config.toml
n_layer = 15
d_model = 256
n_head = 2
n_kv_head = 2
head_dim = 128
d_mlp = 1024
vocab_size = 8192
activation = "tanh_gelu"
norm = "layernorm"
norm_place = "pre"
norm_eps = 1e-05
positions = "learned"
qk_norm = false
attn_scale = 0.0884
bias = "all"
tie_embeddings = true
parallel_block = false
init = "uniform"
init_std_qkv = 0.0689
init_std_o = 0.0
init_std_up = 0.0689
init_std_down = 0.0
optimizer = "soap_variant"
lr = 0.00531
beta1 = 0.95
beta2 = 0.99
weight_decay = 0.032
lr_head = 0.00844
grad_clip = 1.0
warmup_steps = 200
schedule = "wsd"
decay_fraction = 0.918
decay_shape = "linear"
final_lr_fraction = 0.0
batch_tokens = 262144
seq_len = 512
doc_mask = false
train_tokens = 906800000
steps = 3460
dataset = "wikipedia_en"
Each number is 128 + 32 x the weight over the matrix's rms, rounded and kept within 0 to 255. Layers, rows and columns count from 0.

# layer 5 MLP down (transposed), 1024x256, rms 0.127, rows 202-226, columns 0-63
[[ 97 199 117 157 123 155 145 118 135 115 119 143 161  91 125  74 112 112 185 165 130 121 138 104 108 104 114 115 160  74 170 136 105 143 160 125 146 165  79 134 141 122 133 113 114 117 160 140 136 120 121 135 127  96 118 147 121 108 112 104  91 102 188 105]
 [106  79 187 108 175 118 188 133 185 156 130 136 151  49 145 156 146 120 201 117 112 118  94 125 166 106 117  90 139 138 128 132 131  69 151 178 126  75 210 128 120 110  25 132 104 165 106 188 149 169  63 156 101 112 126 104 146 117 171  99  74 144 158 153]
 [173 170 149 138  88 148 139  97 120 178 160  82  86 149 121 120 122 136 110 152 111 150 158 126 153  95  74 142  94 166  71 112 185  78  61 123 166 138 160 154 178 162 133  91 158 111 137 115 154  33 168  98 155  96  34 111 185 187  89 140 146 124 155  82]
 [100 149 124 173 197 139 157 176 154  73 200 118 100 131  75 154 176 113 172 100 188 148 103  95 151 147 131 147 227 119 114  63 141 136 177 127 145 143 142 144 107 112 111 146 122 107 141 113 168 131 107 183  87 109 120 104 108 124 103 162 107 128 165 142]
 [100 120  61 162 140 105 126  79 142 129 103  92 131  41 106  99 128 122  70 186  91 163 118  80 155  89 140  49 165 102 142  69 132  97 132 128 106  73 108  96 115 147 120 123 124 104 160 157 144 109  99 218 147  95 132 134 145 110 139 151 126 109 146 107]
 [104 108 148 159 164 122 138 117 131 128 125 128 145  78 122 156  61 157 108  76 106 119 110 113 110 112 120 134 124 188 151 162 152  50 128 125 136 123 156 114 122  82 147  81 154 139  95 124 142 137 129  86 106 129 149 159 128 111 122 153 132 175 145 132]
 [144 177  28 157 167  96 115  50  76  87 122 104 123 128 150 127 104 162  93 103 118  34  92 153  90 134 127 115 117 150 124  84 138 134 129 171 146 100 132 119 153 142 135 134 103  95 145 117 171 131 135  81  83 152 104  98 138 111 112 176 126  87 116 168]
 [ 68 148  88 126 163 165 116 113 110 164 110 156 169 114 172 136 151 158  74 132 158 144 108 143 159 118 113 119 108  73 121 155 121 142 110 118 178 137 114  64 154 154 135 154 143  73 146 138 113  98 149  67 113 121  84 107 108 107 121  89 125 108 130 125]
 [146 124  91 122 136 118 107 148 199 106 128 112 104 159 183 128 160 188 129 174 128 172 151 124 103  79 148  82 119 164  91 102 154 195 113 118 105 154 154 192  65 148 116  97  84 161  66  98 126  66 149  72 128 153 166 147 133 165  86 152 107 162  94  91]
 [153 135 164 126 153 131 133 135 143 101 144 157 123 171  66 114 164 137  92 149  69 117 123 145  61  93  62  74 125  95 143 136  66 130 154 191 161 126  96 147 137 129 171 143 103  97 154  94 100 120 108  67 124 137 134 142  72 151 137  97 135 132 118 121]
 [132 183 153 139 170 128  70 140 138 171  91 144 135  84 120 153 142 135  84  99 165 119 128 189 151 121  83 124  77  86 124 110 123 178  68  94 183 199 106  79 132 134 113 125 138  86 134 104 189 180 106  76 116 115 136 134 160 168 138 171 215 213  72 149]
 [ 73  80 133 129 111 179 105  87 155  93 119  96 128 127  94 127 151 118 146 201 146 121 131 140 132 144 100 156  96 121  92 177 132  98 176 111  91 130 137  85 114 100 140 169 126 107 154 120 101 114 113 154 129  75 112 139 139 162  67 190 132 138 105 125]
 [113 122 129 149 159 110 125 153 133 146  81 132 144 102 163 116 119 136 125 146  88 182 119  95 106 146 139 124 131 115  84 177  92 143 127 125 134 181 159 130 142 105 100 153  83 100 144 143 142 109  69  89 123 179  96 106 151  85 143 139  99  87 160  57]
 [117 140 109 130 153 144 144 139 133 120 150 136 100 122 113  96 123 133 158 125  98 165  69 128 157 157 125 137 125 146 132 166 110 120 165 159 137 152 135 120  90 204 163 131 114 114 111 141 131 159 189 168 109 117 194 153  91  78 224 110 128  78 175 184]
 [125  99 106 124 110 159 141 148 130 112  85 158 193 159 122 121 145 118 157  89 155 146 123 135 153 185 165 164 113  87 114 153 143 142 101 146 109 125  91  81 110 109 119 134 134 155 114  86 182 111 125  68 123 138 119 127 115 149 191 177 112 107  86 127]
 [134 117 141 115 131 142 147 129 132 108 165 150 189 120 133 185 119 121 125 153 109  61 112 105 121 136 152 160 127 144 107 103 112  89 199 100 114 127 174 123 129 150 139  95  59 161 144 142 164 178 110 137 114 185 112 142 128  80  98 108 134 155 101 146]
 [ 76  71  23 107 199 104 166 159 124 160 128 112 100  63 135 146 128  96 157 147 118 172 131 113 124 109 103 109 124 122 186 160 121  82 187 154 100 134 133 106 134 179 132 121 137 108  96 120 158  97 147 107 110 124  97 129 145 147 148 133 134 147 167 176]
 [108 149 103 134 133 113 196 107 147 127 140 154 137 149 152 127 123 179 179 148 173 108 148 115 108 123 127 179 107 142  78 132 156 161  83 180 161 153  74 146 165 115 173 130 129 135 129 148 144 145 132 148 137 150  88 104 160 162 106  94 150 114 101 127]
 [152 121 178  98  40 145  89 144 155  98  76 101 148 147 107 155 152 134 146 184 143 177 114 129 151 121 126 111 135 107 117 143 102 185 103 154 172 150 125 128 100 168 108 103  91 174 170 162 130 107 103  73 142 137  99 101 138 165 168 120 163 147 132 103]
 [100 142 136 185  71 107 155 155  95 169 109 103 189 160 108 168 127  84 132 102 142 110 110 151  97 128  51 103 107 133  88 104 151 105 160 145 153 174  83 128 190 134 125  96 131 173  83 140  97 160 138 145 173 140 157 140 140 144  86 162 118 155 116  91]
 [167 195 168  87  84 159 143 128  64 138 122 119 198 226 113 106 235  99 126  66 167  85  80 178  51 160 126 109 123 140 118 120  89 113 113 145 132 105  95 131 158  60 160 187 101 160  75 127 110 127 144 178 108 137 153 126 122 134 153 115 200  49  65 180]
 [206 143 124  79  71 160 162 168 113 174  94 134 109 102 138 135 168 110 124 184 138 181 165 111 123 172 124 104 162 130 150  97  97 113 169  95 109 135 144 129 157  99 108  90  93  94 134 123 162 120 181 114 152 123 138 109 114  93 174 146 157 108 109  71]
 [116  64  72 124 166 160 123 145 180 130 117 144 129 182  94 240 176 139 137 115 122 122 184 142 185 115 134 140 138 121 141  64 152  74 169  95 159 142 124 155 127 194 170 150 146 100 125 162 119  76 230 124 124 149  92  99 156 119 125  98  79 146 107 140]
 [122 134 139  98 126  88 131 122 148 106 165 118 127 159 158 209 101 122 145 160 170 171 112 141 178 149 175 204 123  94  88 149 126 125 111 119 173 104 195 188 127 135 109 126 145 102 135  83 181 136 145 169 201 142 134 187 121 122 191 162 127 126 155 137]
 [124 106 134 163 101 145 134 101 103  90 117 154 142 199 154 106  99 178 171  79 123 154 163 155 174  99  50  79 103 125 159 151 113 145  78 139 135 151  53 120  99 145 135 145 152 126 143 122  91 176  80 120  89  87 131 108 129 163 151  85 156  86 127 131]]
# layer 5 MLP up, 1024x256, rms 0.144, rows 203-226, columns 0-63
[[220 169  85 141 147 117 129 117 121 159 156 120 103 164 143 115  99 173  84 104 124 112 142 136  90  98 165 192 131  90 151 143 150 126  70 110 127 129 115 164 141  85 112 142 127 184  83  61 134 122  99  70  99 140  98  83  97  91 176 159 122 153 101  87]
 [151 179 128 107 155  82 114 103 122  54 159 152 141 142 184 131  88 167  70 170 189  81 162 128 157 120 176 163 123 102 154  95 179 199  81 130 101 143  92 140 126 100 146  53  87 166 139  89 154 233 135 110 124 138  77 160  84  78  95 135  95 105  75 180]
 [130 149 171 115 137 100  95 151 105  98 162 140 189 118 152 123 184 163  92 138  78  73 145 100 135  68 111 125 145  89 113 150  85  93  99 190 160 130 172 138 108  28 123 129 108 123 161 146 125 149 128 132  99 128 148 121 151 115 175 228 104 124 128 187]
 [108 134 101 120 150 175 195 132 130  96 148 141 102 183 103  54  88 183  83 121 146 110 151 157 158 115  96 198 116 129 154 163 105 127 112 166  88 160  91 100 141  89 137 110 159  88  91 146  85 157 145  70 141 140 126 171 211 168 124 106 139 120 103 151]
 [117  93 124 120  89 154 126 144 165 195 198 118 101 141 124 101 178 130 165 122 148 155 128 107 110 150 137 143  71 119  89 116 111 136 127 126 145 116 136 157 134 135 113 136 100 116 165 114 136 116 117 145 134 155 165  71 136 176 152  69 125  82 135 134]
 [161 154 104 149  82  53 110  64 123 136  98  87 174 167 164 141 127 126 140 141 178 184 131 175 128 126 107  97 143 155 139 114 108 117  82 144 146 193 128 135 127 129 119 161 157 136 104 129 114 171 111 127 156 157 120 147 176 187  72 145 103 102 107 179]
 [146 121 132 155 112  87 138 106 117  85  81  98  64 131 132  83  79 123 158 113 190 132 113 121 151 107 129  78 135 148 115 146 156 104 102 128  91 124 155 128 191 116 117  95 143 147 125 109 156 141 151 188 148  88 140  79 127 146 151  91 119 184 127 108]
 [108  61 171  96 118 174 141 133 102 140  97  66  83 113 109 113 114 108 128  87 165 115 106 104 139 103 106 172  98 148  87 164  99  79  67  79 124 132 102 173 153 104 113 143 142 100 180 143 101 155 122 168 174  99 133 110 115 106 106  76 193 190 113 134]
 [ 52 108 145 116 110 131 123 121 150 148 115 178 142 104 123 141  99 140 137 124  99 157 162 128 164  83 124 170  83 147 120  93 111 122 186 174 139 168 112  76 199 165 150 119 164 131 166 162 149 129 121 177 148 106 176 177  84 140 125 178 146 187 135 135]
 [ 69 155 106 126  84 101 184 149 136 142 149 147 118  51 133  87 187 185 161  96 154 135 148  88 160 130 183 166 132 111  58 105 144 180 136 134 146 107 141 175 178 134 139  64 143 125  95  93 141 116 127 117 149 141 109 122  81 159  75 179  91 234 134 178]
 [105  91 103 126  72 104 154 131 139 118 123 140 118 107 176 136 114 136 130  82 155 142 126 121 109 119 157 175 139  93 112 149 137 140 126 153 170 111 125 168  87 148 168 111 166 134  80  96 139 110 184  93 166 153 163 141 143 103 163 126 155 117 155 104]
 [150 121 149 130 153 115  85 119 196 110 145 132 106  83 117 143 147 113 125 117 101 107 164 129 116 141 163 196  86 160 103 155  83  64 108 124 103 129 127 174 119 144 196  87 130 195 161 148 119 178 144  69 142 112 145 116 159 115 148 133 122 220 147 159]
 [113 133 181 118 136 146  81 156 122 173  95 135 145 167 143 103 144 153 138 127 166 103 173 156 122 109 132 128 108 207 138 124 129 145  63 151  64 128 110 123 148 115 151 123 122 115 149 160 170 106 104  90 152 165 122 115 141 161  97 138 105 146 119 105]
 [119 174 119 122  63 124 101  56  97 103 113 177 150 150 167  95 138 147  64 131  78  91 155 104 157  75 134 155 116 114 112  96 100 111 129 125 122 157 193 163 155 141 180 175 174 158  92 156 119 171 143 160 172 186 133 136 161 100 157  70 103 160 165 129]
 [ 92 118 144 157  88 103 130  91 101 114 113 111 169  99 132 151 109 145 134 137 202 138 147 153  84 126 191 182  69  68 166 124 145  99 131 173 147 128 136 110 111 193  90 114 104 128 153 164 102 113 165 100 104 182 173 135 115 176 180 144 116 116 158 135]
 [ 84 200 147 100 105 156  95 156 135 164  59 112 106  86 110 127 147  90 114 113 143 143  92  98 146  48 198 153 137 116 137 118 150 115 179 118 108 107 197  92 208 182 184 153  61 133 110 128 155  20 165 143  94 144 106 150  78 100 151  97 178 143 148 116]
 [182 123 130 128  75 126  94 144 140 105 113 108 152  70 124 164 143 126 111 166 120 131 145 133 145 160 208 112 142 153 139 200 187 163 154  61 139  70 135 122  64 151  74 117 133 125 113 109 118 142 101 138 117  75 171 142 155 178  72 124 117 109 129 156]
 [134 102 137 165 177 125 186 128 146 165 130 109  81 124 162  63 126 123 104 111 117  64 132 113 115 134 114 121 153 119  93 146 142 104 125 113  83 103 135 138 110 107 143  81 181 137 119 131 130 139 151 133 106 188 147  96 121 142 114 150 107 129 141 104]
 [185  97 111  75 134 124 121 148 162  94 156 176  74 108 136 170 170 146 139 151 177 115 136 140 141 153 146 136 107 115 163 138 138 118 104 112 107 146  95 145 112 138 102 162 132 121 160 115 168  99 156 164 184 134 167 134 130 157 135 133 106 141 101 120]
 [165 133 188 136 147 111 117 152 118 114 187 119 175 133 154  70  88 174 181 107 187 140 143 117  57 116 164 107 102 165  81 115 132 141 145 159 117 114  92 106 154  63 143 115 151 126 150 142 172 120 149 119 147 182 185 126 107 120 114 122 144  98 138 188]
 [ 86 137 121 165 129 100 168  56 115 116 139 192 132  86  88  90 144 142 142 134 143 137  91 109 104 172 145 132 110 171 113 144 124 124 127 116 122 128 135 153 142 142 163 141 164 126 131 177 116 135 121 112 137 113 141 144 166 198  84 183  98 132 169 100]
 [112 144 166 144  65 130 133 130 129 157 163 138 130  94 151  60 101 114  99 131 137 123 114  84 105 142 113 121 123  92  94 178  90 157  97 122  87 120 127 129 140  99  65 148 112 169  94 111 154 150  86 150 134 141 168 122 126 125 146 161 186 120 126 139]
 [167 112  84 139 157 142  68 124 115  78 106 106 137 191 128 101 177 125 121  92  69 138  85  94 119 125  75  97 173 123 142 137 117 101  83 107 145 159 139 151  77  95  99 160 127 136 184 105  74 103 139 107  97 117 142 140 148 188  70 148 137 136 145 107]
 [151 147 157 144 126 102 101 106 137 121 113  72 156 174  93 126 111 149 102 125  95 121 149 114 139 116 128 120 164 171 106 178 112 129 106 169 164 179 103 172 161 144 180 144 120 111 114 156  77  85  78 148 121 156 132  39 108 104 156 102 239 105 124 181]]